config.toml
num_attention_heads = 6
vocab_size = 1024
qk_norm = false
tie_word_embeddings = true
init = "normal"
init_std_qkv = 0.0248
learning_rate = 0.00596
warmup_steps = 200
decay_shape = "linear"
max_seq_len = 512
dataset = "wikipedia_en"
Each number is 128 + 32 x the weight over its row's rms, rounded and kept within 0 to 255. Layers, rows and columns count from 0. Numbers have three digits each. The size before them is the row's rms in percent of the matrix's.

# layer 2 MLP down (transposed), 768x192, rms 0.324, rows 2-142, columns 0-47
101:124137108145143171120154138148152105150134098135166124128160164149181113112139152176133175081119178078118127183117101153139113147118117145111123
096:155136134117147155126147111102111093105103148108166165134079072120116170136119114117077106111163132123149150140054145070123107108184168119093110
097:104094155131145112128104098144141151148152161126133135149089166133122088109166106200165111109167146105131092123096185116131164109047124088141090
107:114155130114131138163141143152136190125116121143125151166161163126172052086024175108159104094119174123128102139180156109154198136146103130161150
093:164137124143123121136112101153143127116111105078132101167154118161137130038157174093166131093172161152173111147119089162123104090159149134138111
101:105135153125137133185115134160143058095142143097122103138096138162149052119098104102110126140141111092162134162129124096053114163122075170112096
103:045128144143166085091103117101068142146114110170116114077111143116172110121123172090190086122093087107134168176089126146146185143167092082118099
110:060127182119182072128073139120088088113076093133117119066181117157111113135136208096140152145100166107119107105151146098087106112122159090187106
109:084142154125092130160148143098086134122111126125168168148168111104119135163099117123131136130131103181155108145171183125121120141205151162081201
096:097163090148076156095126139157157160151103082122095142071110156087088145178159142143123131097092112158090109129087082126135205110108164087103125
113:157110133132119146080137108110191128158115136095090152163154096153095106143204096071120107106137123136099144098105120082075128101088099079149126
107:158128191079137099161101121137156081155112192186169084115130084161177134168094112102125138118198109086172094126113094141150147178139140146134155
088:090123156111091094168132161174150127138133084093156099109109080185165122125176115106082088108145124122119117137105131088079134147119115094206196
109:123016151088154141086072146161089126108097134126133157133165070133156106103141152101180145196148185117179095073111088175122123145093134141123131
102:084113176132104104101116104229082114092078163112077098153228128067173127116176045115189184119137115186164113105119173111116134143161160123110153
099:134088143122133121104137130101056107158050109100116144143134169116097150145156113152140153122130104119157060105061123172117093138120127114101094
124:166130100132142154128091152222143047130147076145084169154090145080084132133135190146124151087071152139133197148131100144113164117121135045134159
096:140111181166139121196133126094113109137132145129116158107109111107173143117110052148095101127130117170158091119161121089182150137168164080127107
095:113150124094222111150120097150176152172131090068141099163180154133101144137124153123097126078139124121188095140135082102109151159067119162111135
094:201079157108093067117108140143121163158135155117098102149202122081178096085164131143064161149158106133123067150177134085138062148167127095154109
089:137089207105096106149126093147151165129088062127143109095171170155139171098148105160145184125074128085090132123093143110103146147109145149149098
089:142121115086139180196142165153164107164108095128135112148192146094120122174089159080153150109073139128044148110157135102130079119096134120137145
087:188096107124133130060083118075061138147132162113126110142094109115116078124129127035147208150160151133119119065105172175120137164160146145169176
105:155105110149190132119127127113107169145123138124110119121142170147114105164111110172141140150222120079135161072141127143090163161071155119108142
100:128107131166146125132198120120092163126078146121134118093135147103135118047187153134162193125193142084129113102140136054104072156122188186137146
091:149092187120153070124097113077118145181096178144033075067119176198102171132117132142095123139106131138139119167126146092160109134130089111145097
099:102142112098142121085123047122171127153117138153137109141173104176083091113106180106081100105141131094103129149180159140089152122078146081146163
120:096089146172113133122145154218089098163113081099143102119102117090114173098118098115126166134087104101179127137097194104141085154115116067114113
115:119111119117121141131116151113108161187116056166121160134101098086109174087128102125107170092108108120135144147122202136134150160134093109146139
124:117113126143140136055099138139123137121117130204129134135143109118054157080088137155144128139111062130133146163136128101201107164137158075174100
090:127151093080149071152116105132129113105151094124148136136113090128157095163096150129137128148070155132172088158183143115110101119064127126123095
089:146102206166095102130131128169146150131140081063136093101114160044155150136074153118102141098158117142154122192112164115119105148092140106109099
104:145118129117114110089106159070120143194090104135210114116152113146145142183133125145124106069163092075147135086150092181141121128206173141096121
102:059128143153133116187109161092125104130155195168141158111096111136126135066117141110126146121121143132094122110113182146078103092142112158126068
098:136111068094105149087093118163140133114113165083211152094103166087112100106074107128140074156068128187143094087179134057123119141117175129165116
085:177147127112095162064086088109102073156063137161138166124116119190155112081151072121151158120144074125078142142144117154048152098083123092134164
103:121117157110112118055130173152125140080095152160207154126150182130118147144195126099123116114155152146096126159193156059094145160080154081117091
095:153168148103127135144108136122144162115155152137128114125121165069098134106113164077191171086149098192114128158130152119080135149109142123083112
099:062156141137102146066147151113131187089107126105123121118096112154104124157139156091136177138063067218102166144160177114100155128131140169122151
105:135159172089126114129160124112098140058132163158169084137114123126119132146108125165165169119137087148102204173104068151088098136100157129145096
101:116121124101087143153116119116134141124119096077146125103065121045088149112137097149158138062147108167180055115137131132118102139136135078112103
095:119114095153185134121141157140148118095068133101149110153146137099119074136025114119126152143134118096129168124140127176103147098096120156097085
092:103160124151117155134093056128122164150206185154130123136117073141089048145128082167112098145153162124091091114131068115192101151159151096099106
103:137162132139118187122158099133142142132102106151069134082100107119161192159082161162132180093122082130154187135142129137105137109090122127104149
102:135055088162186115151118137112175168181126184147117142142142189159099139185116132110125164144133099059158071133142175147148101137122122116128118
105:140158167074124122128159174112127068115128116126140100131134134135073174077162153145135063124098147103090106086083166143166053118133128133088138
101:106191154116131115108189168167127141122147105055148109173111172128089156103138090165130115114122112126163146183101136120174054112190104125068053
097:120121189141099099094123187123144133056095112128108162116090115116167119130132117145128065085176120152082121132163097095101145066096109138143163
092:131134053111099208115155170150097081153129152107133087139077184118129163135148127107096161160082076151100124113176147161110130145131193117100097
114:182118158144144151146169088117119088091136170085098101079124156087136094145141109116137125198116163131101120106142148115062068127093135129090143
108:109121089105182100095108158109116119111120133118140106164149116121117144105125087077101137114125112166115130187103095122131171144125129129145129
109:142169091159105146120168109115143129091109051094129187121160046152126135105131135162128132124073100126129106150121147110141170100139166148106140
104:141127167123078069133127146115142125126157119056135109132171191129117100137176125044143135153093070110068109130161180097158160172166138117160166
105:094122130177104121129140078185187097109138167090196101137132134175122146118101140125146126102118141049135134156055104120073114084119136122166154
098:127122191121129149194093097125089120164088139122093117109143134130115122157161109148105107088124128124173204105135208127137152120123107109157075
113:142118171153148140104100071104077176120187133142117114135100180154205189090200120066078141182122100077120149122106106106179106118122080129133090
110:103120122073161160123105094116073123104116101122108088104134102139114174174116080137122143098104177155093126193109167113176076122162188187164143
109:151104122095156063143162123112089123192183134133130113121155122156116119133133105097138101165131080118126143128185158106125130098128138141138155
097:149092049160152086141164136120175128116102130153136146136184147088102123108083106119108091111134128125120111155134165130152219119166194192121116
091:117117165173168151157137152091121083103200118157151117166127091155075122184118105122172132097161091153045131111116148143153110131133178140161071
097:140103100136144122145063113106195158096133141083128119098120170182052122095121054108144086117165150154037130185160114122102112134113137049113076
098:111094142179126140117097119165084133103097084185208149170149137169122144109072097097139144091148156134108103168090094150169105107069152040123125
104:129104140124082112138135118167092033126190174209111149206138131135107135123154126163119144127108090153105083148046085121074049135141216081142096
106:166143159136116077127130143134137163121098124114093125124143174155151141077101179068131166142183106130113109143177087133142134128133124153125105
110:109080130127153086095122142101150146141120105130176148112139058115117074112097165226118164093149129090124139151105137067121183078152108214126094
101:076134078099134130177128134151134148156170162117080133096131163156124137053132155066207083143096115143131085090143146145136129102159163144129137
094:085177147089123100074122149178104121128168072116169116126146152122157130129131220121117117111196086117142120124139152089172129156131139104137093
097:172158121154132087146162157123081119152084160046112147085095161159081118090162093122138160168109122132150128072098075119124170102094176171191134
124:140112118077096131116163080177186139098119115104146144117213055168088132137159083155090154058176059142121108119173110146090175124152154142066171
095:132073179148175105143116084156050101129117137167099094098171134220106147099120132126144164145099068082076084120158107171153076102119147120142088
097:077175076146140116122135128181190130140097139144105104192076120181099081086117089105170104166133114129112149126134114164155017122082118111107137
090:129165162095180103172140137132105129063129101184131116142134110107174126141099148135159116112166113124071080128085129129131109124072114186135112
110:138104117116135146127128114149150103151108228116134090118112119170080204094138128164143146159169137185125143153164194102104132075109120091146119
100:168160114116181113130155105133074077200137109103128212097167048165116172184168086131123135116106148119115164115137139139097093138142101088121147
097:158117135116170153108142161170158135076101118176088131142124154149105096125135133089082163119103079092116134088114111162071161135116154151100082
096:108101132067103098125097154132118160171120084141131109122150219190086069103146113158180109148112136068171123124173108134125069133125135086184134
102:136158068105183161134148111074093129102064166141103150108131134071141150103117109176086132112118122108096144109119099120152068120083164185097070
092:139117113108140139154131093131158155127093154073190140100149106086132152090086145157156112138124136176094083189166140184129212156082130163115133
098:149124110117095123082097198078144133141061119081167081125083096150178117144131114145079068113183151139116093079131129160175093107084120197128124
103:055152135113130143058080071155091132140077127114133080111140115152095114161140121146147137137066140114167083133121153119117172119125102100155066
095:109101093182142154098110137119095199125166150119175116180137103115123115155089075123114183138128103144169163142125127094115102135155109107161156
090:145120152209093148181150194060118146128154196169190128103172167117056095169091160178149109126163082148107150128120104082128131151126098167154131
092:107110204150102118088148103149133112143176129098101089092071110109139101183171069111130102171150107169080151074143183165079149107159142113158103
093:122161141159147137130132159121140162107120169159076076111099114101130136095181162191147101145115139121093117071140231141118102094101169081132115
098:090078078116148130136101075149140193130099153074103120173125162079088051135132121169098133118090121159115070146143140154095096096139185156152109
094:179094153171130099129080101146155066135107159146156175052216096127133106055105074116078136115139154113113133123161167105110156081138155135179119
098:154179139141116134164146162130117186124110097145132127124141105117138143100100170206169114094138109153147153086165091172117112119080142126130192
101:125132105094164079076111183100122126114138139127060140142171141104150146130110127189125171110190151057113116109125118121146098150143132163155120
099:128150126126114071153106095103130125136078110083134157108127134121075105092148099136165130121187118152175127081127094210099110139128115132212137
098:126026099082119121118105127170154094070096110189159170130175160100144116135080079094158134167188129142086104087109168117115101145153132083127141
095:170156105174111142182101120175109158131099186162136093106161159104170122181080125182125152125076163050159127133195123118104127110106142101128158
096:100140144142152108122138093125085144120139088110101157143162172134140191105132120129090181145170093091112124122156115069137147077164113123170188
101:123128163105133161075126164178154111127094132116071161114168100090119089066109133167110146082094118139164145161098174115188108142136159123114094
091:148076103098150129086088086127119150106151068124144095142099172131116138131138168105133114172130093146121156099134140119167149071171062111158130
092:172139177119068138111103141026128122065089076093202157100115114084072126108127176181111092136108102102095138177134126137144145127151146067129157
096:087139123110089104145119090135140103131082090193140086151156179108074109163158168072107133126239128119110091088142159136141076147126155140171127
104:094155137162105162160146114095087105143079144141114061000125140177103159123130141109117136090142073138088115133116090144128094088140107151153116
111:138140169150154195097195196090133159104104163082152092126092156100205169125108103191118151135100124114116127115128085099108163080105111116145118
092:183169139109066130141148135078104117090103151146156112112193091126071155128123052114101126140133068171122158064077149165144129147125113156090154
089:114115079158111042106102162130093080201160102111142097121105126120088113100068181098157089086134125106124139153118151153117122098114111099146109
106:112084109149146116104090115130134087056107110099100182048056175126129082099152125120108122104128126094115223137143098131120078111176138123138150
107:121124130115138080177105094174074113132112122118103100127111130094143149147157094159132112165111127128189075073183158150132121121166188137163195
105:192120132160124125157141162144151123130138100105100107160116125172165119160172098144174107107104152095172117127116124158204157180084156110127113
097:127116107113147056077143134149100106124103040133088087186139128124149086133163135084125134147141159078170140180142136133189157097186121083124111
092:156166174113125136107170094118125073125169135124135108153095087100122125078135058166148071136183130063090141105106089171150098097143137130083158
096:073125127117082128172092105148150088154176134110126074131081149084108130112129137176144074101128190173166149057117152114157098133184174140057070
099:131141149118159103131107137146133131143109085170126102159086148096119039054156126119101128164156078196165127155166144118126112111157161111171113
098:127121115161203167160194153140169172146129152173176127108103161185139169105105181093176110091136114123177166114160141087122066203116088090128115
096:157125067190116173126094085168153126078074132135100140152165159128167094159155111121154117130131154153133088158082017117180117131123163194132168
105:179108137119147109131097133140097080139150105077100153105124167129144135130095144155141119160081159137102063128112182149148144088109110093105120
096:100114097164131097160130071162097149121147166081151120132105153125096150113075103139111125092178100153126135139174138155170158156082104172126090
099:105126113115078126156076107113157044128100176113158188078110125140090118165048070094096090076147100123113094102137163112133095144074083170082108
095:088140050148118137111193162116138168110122165134106128145108183121082096116140067125110111161095096082101162113179133130152155118113116131164131
091:121171090162065105164098145111146116192104127163072166109132131152149133139082131057146157133099180162101117102190089115118198115159125077091149
098:181134107100115117095104107108098159121132083114066103115192122158130111108095131157166175217096146114195165076124162119137122127078170089147103
100:120076153148137187217121174162185128145191131105139103156081125129048116110120166110106096173114152136042134141118180123138144107112135104154114
101:131022181136123127116171050115099148178093145120127173179125144134124082108147128114129107136138115171118154189134101132100109097144205115154134
095:100131157118117073145171118100139110132130144123091120092101090130147122127159116169071128187153099127108122063112158145156111060112167139175113
099:095127180109111166152074097205131150128149127140128101096070144128137091125122113159096103166117184105119103118163129112168105094107140109138125
075:168140149136136147115140133163145110096166140120139176085105179155141104113120108109131179128136095143081141119089172164114122097134163083150139
106:137172148162175071122115130106137123147156139136140112114110151129130128099128120056113191127120156172116152114160124156160157067160126084201179
090:128137128087086070163102061069120052139114119175084097111108109134096052130101146068104157113134163165150105158142130073152142145168124064176115
086:142075110102160179102145149188126143134087063169179133136116160149138092168116105142155117074152026152161165113103172117095125105102149127118124
097:115108116131126132099077091173162152116157134130118158110171195157133210173089132158130099132121106133167155108186161146075095124161154141138127
105:120114153186123181136104120100117153114125121146098151126147097172132157078105179104121168156173165098140170180077107123098127150142130084117145
099:128114159142139137170155152126071099136072080111118126148122114129088097120119116126158087126096107130089156171161155146084111144097142155132152
097:120102112130122113168109097134075113162156136138147116113138126112086132116136056158171108157126155170132128179117137128144131172158139136120144
104:075098094067162129132119164096136144126102110130122126141132135139179137105067106115132164138165117130160139104140102139083155116127056140140142
093:179146130166093125102136102124097174150160143189144185126155104059142104155135131143153140089113140199137125102131080064194111094150110173104131
088:118135132105085129149136124087116123117062161131098104044133168112131106091122093155168169127143098189104142158129123164097102121098150133135071
096:108158129054146108107186163146079092123144131155169143146068177107114176120147120080185118073133128149083098159175135164150153133143128086111124
101:117174085105144092149070139131112119127100154168139129155130083170101123118154144111100107162147125093109124066151096176114086106142150137164126
096:112167153052157171142142132140090141104082143083215100149115165137089092152144138094175123122089182160104144179127130141193132148161108118093091
100:182056109072125111135126126075092162122146184093094126113151126137074133156082110136150144094196150094126113141154164143176106087064169075131203
095:065147135144127073063124132090145131119108183066195181096069118123125153093193156110085110121045122070079122146100134132175134106103115092108112
100:160072111152104130070084144063064107113133128136077156149095178136173110129132113159149119057178127135101086089141148122179136149051125112123136
094:175154088088136110154121083134118122122158133144107132091130104107169156172151110145176170073143158145137181141164087096180112182166172096142146
091:183104144147133104144086159163108141128135148156106071161150144151134130126184092146128131094176065117156181106166133163103144137133082089126110
100:120131084159088189155123170103105131105154154101126101184148160148101107124117104090146147129182172101145116122100120172146110105149146136136111
102:114148138099125116102074121091160140178112129027117139112071107118139143154159070193137049156123109149144158186104121172188108187148130101171117
089:149111121144107103186152131120142081143129159142147104124106136109070120103165162087164089122076141159081138092166096097178137123100107090134067
# layer 2 MLP up, 768x192, rms 0.35, rows 3-143, columns 0-47
109:139125104126094113148188100159140094122156135136109089139129121151143132131163102164142117114135084143196139138146154195132117151131071215098083
104:131148091162182140172128129093154154129156136154073063123113095135143096097069138142110162169126117132166150155221152099147164141119103171125145
091:074098077125164158122113078153106163135154124127150083131114121092177154135126137166102021108156124146156117143144156089121033120130084185133126
098:184079110136146114145114119153152131199133172048100080151166091100132098093078158125130083099120119059187159126114046121124146096143093135131068
092:146164138133126095156078147152166076138115123143145107143127132094127095115117128109077147125119100148139106125085140061114115118143062092111112
093:047111046119159091174128162105114118153164106127196063081177115114125085122144134112113087138117132114090108110099177116144106112145116161134126
104:046090150099148129133124123137128081145059158101104090075137102170135144166141152090160119083133227093142144120154174108125126175132160129153127
110:059133141145176123082104099112113134160139148160166132081095124093116098119130113127105109110102114169113200088184097163115139139200163129171104
096:084124071110115137153116104100136093130168145104128120135119155131122100069167175142107127158131113092168103154107139135141036165207118139111122
103:152156077119132098114128186117159180136167127108106102173084070158105107176146132056141024089108163142116126108111170057114162086116150117156138
105:179126096064120099126130083129149148172173135112109177178059150084142153109138144071133105151140145080101124135163138096110102186082175145139128
098:155087146160110136136192116091112110079036144139146123162199116150162164086099143222145149098173185164105110104120153118121125064090121106082175
111:154137103097188162125070151105120122140178141126129122130162096102153141131146155119121145156095112161157110086118125179131122148120077163073124
111:126141126168096156149173102074102128115127136146080140131167117057131080118156114050137097091111130167156128102123129076138135191127088089173113
104:157159104186095116129141097123113093146142112119164099087108129115136155156108172105111142102079151081158117113125141129150172100137128166131166
091:118125056092192092125138114121190103119143127105166105097078127085134098222134170104122091094125081111074129135145099086133098175126100199146126
091:167154121169123094146195106063114112094188078128153139103147149160130142136133158132118177099085171116140162152169133098116158096156153170098131
094:165107119136156149163131148110091098200083150100138136117111105098116100198142179131095126113121126068136158097155137146140134159201138104144084
098:104127110155106078116092089115118128167183130167152122061138102108089162104110121136090106113146136134157054147098172121109088125076113160112105
093:091156075099092126203169110103173106145137091129084144164085148158137094091104119070119139077094099120141066101125137116086138100104122100149102
098:124135132128102141111063138118067133068130103110148119124088122119135169142126122143169133105108207143177116150107143116119118122118138169055103
077:104134148134125132130105142136160161204086147113152134068147139111139129127123151143105047120135178078118099137091158088200134156123139148087152
122:169155085112087117069109189111177092137113117178139096084111105050107098143127190111129117116107135122119162109162158154111106105140140142075145
098:124113095142072130159120183113163139053132089114069139072146095123132133120134122152041132119093132170164056099069128084130119125143122110149104
096:133158134127170135091113110058112124118194172111042082201117153101095173156138147072122095094141142143151081142161116098185127119131122112156120
103:173145103076139191145127111187131099210102166148152131157120070097108112141085100139127111114148109099098109112180114197102143153113081106184078
116:079147124123154136156122155116142119142191076123164095118156119145130122134179158171094115154146113139127093126145143165092077180146115175072147
102:137158188128104181090109179139118105063101110185174142158127168125094020125139091142136120104147128120093156097096130100127092130110076110178091
111:123112131136143139115090101143159094073112091127112136142107125130136167137092209110108121114126035101094144145096111113163117169138102065202115
097:125160191130155116171180157112157180143090137148155167098123125157117122123159109121148116185119104135150170081186105135082148067167146145155183
120:106150101098154125097192149099092119113146133174145109154061145206147148098166146138166149133116160077137128122164110124078187062160091082143156
104:101134122159143160103179069157096089195150160124129153133148089156194144103143118141146124141179097123127136083113205158150098138125127130115073
105:164162147085109159146120179094110120134128155044097195207117111079079125158122155104097182091110135147177206137175137065164116144125142112173136
105:181124125129086097079132149125170119087144183162124112125135159090085110090064223122111145126129127077127101137139123173163111096168122136079082
091:103132124121088127115140149174146169126136102078119071103135166143117096113127171108111099162101162101067107188079111119117097134131124172106123
112:108122172130068127126150129074098131136119093116127139138161110109043072099146097105126154106149115109154121150154125075130195180140122110081155
115:130078095119098155172131136117103166141074129104148125127106060130131100125123163084109129181134100160108091145110126129151063130164125160140115
103:101189163115118121118091165127165103170155112177147106123128109132190174148117168106098134079139059122114159148154151155137108144136121106178103
096:137176147184203126135095111165170136097169147104022177144136096080046182064139110151102152149135150119162108152164213139131122143140102224165144
109:126133094097122169161202130107096143171173103113133122131192086153127088087156129179097109188086094141081135115118171107205101098175101143188034
097:131116153196115180146137139157139113125151149086098142134077103081148076156102149113130144128117146094131169109079114134109092143142066147210130
100:150109164073092147101101142078122123141114105124115096123111110152090049110101097171111196112105159093173086127182132081124076156165103173181061
096:139067103084115123108170152145126128158106145078086101140113133141172106143176141123108115121150140150073102104193157088121146131119076128097122
110:099145145198136130084146080126102128179118161148128123138168132153141128131126147122141117178132126122178110173087151085152123118177089047155156
094:116183147083166063097158122181164097067126157143102112097102150158114144128088118061171087106129116113080124098126077132098129191055135126100138
090:188114131128186215111069143076120098130136165093111162121070161118124069142110097097106129111069136194135165126138103092098157148122105112171175
093:152142096179138110104124173106157102170125083140132119208133137102151150122141120144086147065165102086147082100080188127117135124145149144120095
105:101147105154128135124093150141201094074161122142147110085106041165096111140162154148124116108112128184116152080093154114127149185179124118078134
118:131138158159123196155166196126134122108188163120053124135126118116128088152087168136108112169103126088097106168087138128132094155065131112098100
096:125155087102187094100102114119111161136103139150094163104102122199130091131122182153140132176139115175092167123124140102114170177170137107154124
110:115116098134114163120108163136127145069151107157166131169094085178130137132141139057114130102105113166157088119119133107117135186130164078081159
111:185166092112153141138153170140100171117116132133152103136147127062139159141108143129125150123097101132123134182116106141172171139161136155124072
112:080176189139105092094227078106139098156140142102095151180156168095127133185153143160143124094091115190123112072107205148136126145133130152168185
097:113136135119108162108145107125110189141133103116197110132104097124078154113096123145081130069123123141143068103081157184129158162140159165110149
108:202139134107208142129123146142138128074166171126105191063058042092142152129136147113146091153163123167158153123159127137166102131096126123141174
101:066133132137088114157103169101149144107138126105099082117140115107125149167092080086117152155097185117097163112190140127120075091106122139121186
102:124067117108089160084091136147050117102133093092132133169068107094110162122142177130084147155098133097176125079128195122084174084150142171121202
088:183086145153076075136142146099158146108161140135092175111129074155175100145107143121098121155165153130161137147121084115140081146107105159145064
088:140147087201093135147095070137153128165152138115114111150122143092124140139100125110142119140115118163185148123125175175099084158166079183118170
097:085244110173126137152114132119176119139155084112126116135138105138113132117073101148130078128118154146099112166158156119090159125185134123124103
093:090114078136143111148125140079158077126199122154125107129086080069195104135072175126123105149180155042128059187150105074137128180111174046170162
106:054119206159157109138121138141120124124150128193094096155167117127026157113111133160107040169129074132126108103069158115129116137131148152188097
104:162117119154093187148140138110136095166133122126109093216093123076142087108214164136127219168071153142068130126150177119144164118175117107095120
101:131113147140132135141131149077126148147140121143136193115128045049083120150098174124084086146139104149142146070118131089117127046120090133121084
108:089132101147052144126145103080168119116087082160074133178084151094157117121125134137097147118072130121176075146143127099142143167146143133157070
101:201148151162108103095160099088143197121150073113119124130118119162136096109167099174060159141050113140122094087148185141112128154162130189090084
099:048151095106176102150136119119072131134158179097107119171060127065110153156061134088119133055120142083139129086114101077149155084060120154164133
122:117133130101109110135196123134176180081130150099141126099174049135132132117159153161098158036178091144148100091194089136144158095152163180072112
094:119085255135114082177196071114142108081126111103141081151192094189069131118126120120163118120193178137096106063118194098160127139114094108122137
097:072117105126163134174132162111117108111150146113144104133053100132136156126129125110091115149119121072143127134102144094135081140174109110119187
094:145151130118080169075200125093107139166114159084094146177131124149147095205177172171102153150133177144142109100118160125140168100154120162152156
105:109118176146147052132149116110155170132142141110178134133141103086074180124158153158151146123084071128182133174137148111076100139149107125077112
093:127141091109114125140123101144137112107083142144144099109127124101094092168155142088146092117112132079139111132078125141185112132179118159158124
103:113114182109140164111150183111162142140113107131105121106156081111121067156159197122090175118114122141115128168099108099081176104194109094131141
105:110115118100092126128124129128134151193158122218119142117121063129128072174109114147099146158095117084141090176135115091124184153124119162091120
096:126098151164128093144139112145128150170082105141163120089081155119105145116194142063164131128132112162094178084125129167111138112106141113192122
095:097080095105150156092121133079197169134161116137091111100184112092115147070144127135107131150118112075159148106138132143141147079194123121107147
096:164063097118166170117142129158145139115095108066115123113071112129131131163144137228146120125121086154126126141154096196120095178131095102173140
109:138139142157157127153207106125111113152072181079125128167115145139100189126087096145130105137077139128196082205161114127134158136140151134119100
093:117138132124173178164141085110122141123109155101107122107143134140176061184178186138108125096163150169146185141109109121151142127117167149106093
099:117145155100166103156134078117150089131195191146127128114136145135123072144130117076130130064159114139125121102122110096157176130127145129126094
092:111153125127151154127072141086103092136127151099163162101140079107086062106104124164180177156122155211165134165154168149143091087113091108088115
091:129153165040183136132098057142109111127117104071051151146136077075175109094130171159097106134094147173164112185128121124116085114148132110185123
107:132078104115112149167131135152127077159122192138085136126096133155105079112138159118152108182124158130140090089166108106092123111087152167101092
104:160171099160099154184112157105140110192165134147102151106155089117135083152101226167115145110154124157101081129147105126164137121185106163137152
109:159101152071123162149123125246125154177169097082102096100091139134130115132168125141138131085147164126126145133138118077083139099128145193131120
102:077112137151125102100153123063149110159122125192169095130069136151145153078127151176087143101104147152053202114099188095066109120077144109152149
098:120140111088146123174115066128149074109191178151177165150125144130132093138098143102127098081079128095130127165130138119123208097100081142188102
095:110150173132184147140143110113158166147125114127160127057135165101157103126090173188121123136129035087094172160129119099142146114147159124116071
106:180142117140113114139191094151206146126163098100149069110108147114142153150174134122103121068120093102151158134144135116127167144180089153104126
104:132148069147148140162133138099162156138111183115155105058134102164138108109157101084159114148128119124078153148153180120146111104145101088087155
110:111170096117151136172171201159108170168146187145137155115158075155160165065129118122111060044105101132121194147105183116140154083159120121185110
091:126106143148135124135103151147075107171092074144143119150118118141139115097085169140151151162178145103068114081133107086083158143157140162116214
078:171163175096112114155105088120215089094166166166090158104117178176122146155139141163122056081138143127195117114103155169147072145078121180086144
106:109088149130121165161164151039157154093155071086170131152144132129134129094095136175135100121094122103168154119088144073109060087105156105131159
093:147113138084131081173067098131108117211164071151132132101110104077142133048168171117135223153050173143113154173167143103126099163137110132107132
072:106123123137132133159130124108114113134162041151074177115158060138103106089148143131123118148155117131090157148155123173122130124129066118168125
093:114146117128204146114160143193131084168130100102097056157107160101100097157134149103107094140146148153121109114167155100118156131121088102107174
097:133093082168150079107153148208134128207122127102122176148132105086120144092139110125117085071111156145105126125146118136116137106123091142120148
116:109126120149102138131112159106107088124177159108158166052117124112167127105097097137110092158136086085127092149131124134154157117228122143063184
106:089100079180122139179105163169115173091150135081136129142084120050171117146131047154144116130089174119219099042087113120149143101167124096076176
108:063159147175150164178171149205136137132100103115157138105117130136102173112118111098167138124085099129121148168115084129116192187147073169125130
095:088206091105108143111077109122114105102167081165145138177142172094107104100103110171115130158110150114139130119185140127084126185163127090153115
087:150177136081147101121100065140212117130121137144117175132130157104108142072130123103166122143165166080081133110131132127117119108112087148132087
095:104161135115097121157134131211186105144121169140152129119074128144107112145057092090093097114110199090085124099127107087205127106166137134118110
104:106190148095067099055176138134174155103114101192123108161177127152162158142119158130135147145121092119125182125181159137140139177133105163136088
100:078122104104077167123102153155072158149166096153105144141116125142128054167128106077138155116134152198106136103174090136127147134122148124142128
103:145117044077130142126133111106082132100122139096109155141141132168119135129134144133121080121199138112194141138122180131111160119133097127101128
119:078099106191088145135186094191170131183180088161123091140113192157148035140133132171087159169079089140128167127164186092157111133087129121123139
093:118107139077110140108160166116075146127106142178129165143156152148135105182123142089102162097158150116138103054131118161157137168103000111184128
106:143178144133148134143106152125115117167142067117159143175143122139130112097150171153139088164169117166120121140090158109156122117177120173134144
097:086152111079119174095123135085105140141143137140100102197135136104124116124173137138141075118184175163099120136130108119092179126077096101091118
108:124163187163158116135122179122181161149152143103150098119174064083080174169149133154156114121143062082174102113139106111081140132125138174078103
100:153175141100057050106142156119161139141137144126141146099104124054086124166093082194159094103123175138103151096198112116125122076132080081156090
095:117135139077108180126081069177162094106169146157120129066134107129092100114129129140135153202102148129084156121150143084130174128140110094124154
113:128152146117157143147140208109203084080154142132152138168132114102098162127073147154144096181042104200152139173078139114085089065165103057091174
100:093111138164119116083128154081154117110179103145103144140071166189111156124104180088115121080140194179208148185063123133140174086117121150157110
098:145189156131148116169115037148154136107210112151121099106106143180113156090096112073131105086135140158189084158148155124120163064109094107076107
054:206112151122093110046118159095125103124125135149103166124101151103089096111159120132147100073138157113166161171126135126118137099105191163133158
091:057135157141065117131160179115076107137095165115126173162105111127089140078144129174116149135100131099100106089148130094089078112123038192061195
091:132159087134125172177118168042177092198192155118128105144143138116108122096141162190129166179086138107057138104121194166095145144138122161110101
090:149131105087114089206121143072167123125159129108087104129120095134145107085152119161093111106130155143151132139089154093178090122133162140134173
091:163183110093115118158130138109148114136095115129154097114148113088156169125119124177111166136161112138113085200110118135164124166089080160187168
099:090164105135132141114122124112138156128146133138134159143095091154112151118142069099129157140088084037127155084083182117098168126136115086106096
101:170188071137110116120104171117103065054120078164070130147140076107182116099135125127166062151143171064090154111091154132121128121097127121155104
090:117115053079136109131093070107098123137138155094203104145158125135173121103147091136142114142094138145146157145119161127129164121160099118106125
103:126170165100113157142215056097121171153107163139122154096115120129085108169103088156149118118103103104145130171138125148155102127090107169125129
093:181202135122115088123119135085150114133117105068100166132164129113110167121123149101090093112141152152206103110121187102160099146128160147100085
091:144144146086120122115129154084083100119140165163144143097131056063135168099069101135127160140085105144159137102160085112096137125186080048085126
105:171147094164166137083131170137098117135141155137128120127135096152118063106165160100107074108120139145112175157119122094144101127152131160167133
118:093142104132169137100180179106127150149161111119090145139157235111147136098168127125158164112083176137054147168133104126102187116137105129080175
088:059144173131129154111177161186104136093096133078151100152101086144144128143160149150101120137155140170175168097121125141120144113141107136125099
098:074148173127123152123152114136143095112140125155064127138101014123072108088174164056096104149157150139038103099097169115155139133137129102126116
092:132169119104117160164143108161128147127134127168100119150116113067134148098174120151111155083134220107150130174195106107123146173130110186162207
102:185174116162125120078157152095127107164146117097093120124141106111139173120095142166131106116153202167074176103140147092149120144102100126115158
098:089119139139162119191126119139144133106145053131131174061117118108099165119153109112198144103169137196189108166108101115128107158192127105133107
100:067161210050136087107132108077167133113118085123122157068162109138124128144061190109139157169130164129127125148083146016138095096106117142077121
106:128111146188132174127137149100111116173114121161110064085113129103092178116116163129105133098145122109130093113036137105184141182102147151177125
098:117112127118168129119131153109155133150093089167084097164098153103147121096174115079173158105058092159099089073190097151125083130149126097087093
097:115164164096081070139147123169179077115124105125115098135177108125155098181116170191148188151144102113157161130150106139144067151124113113110130
089:130096108171142092130047116089106168132157139089127134180169119133116081111144117096166166127106171096159208137089086074167145150180133143185152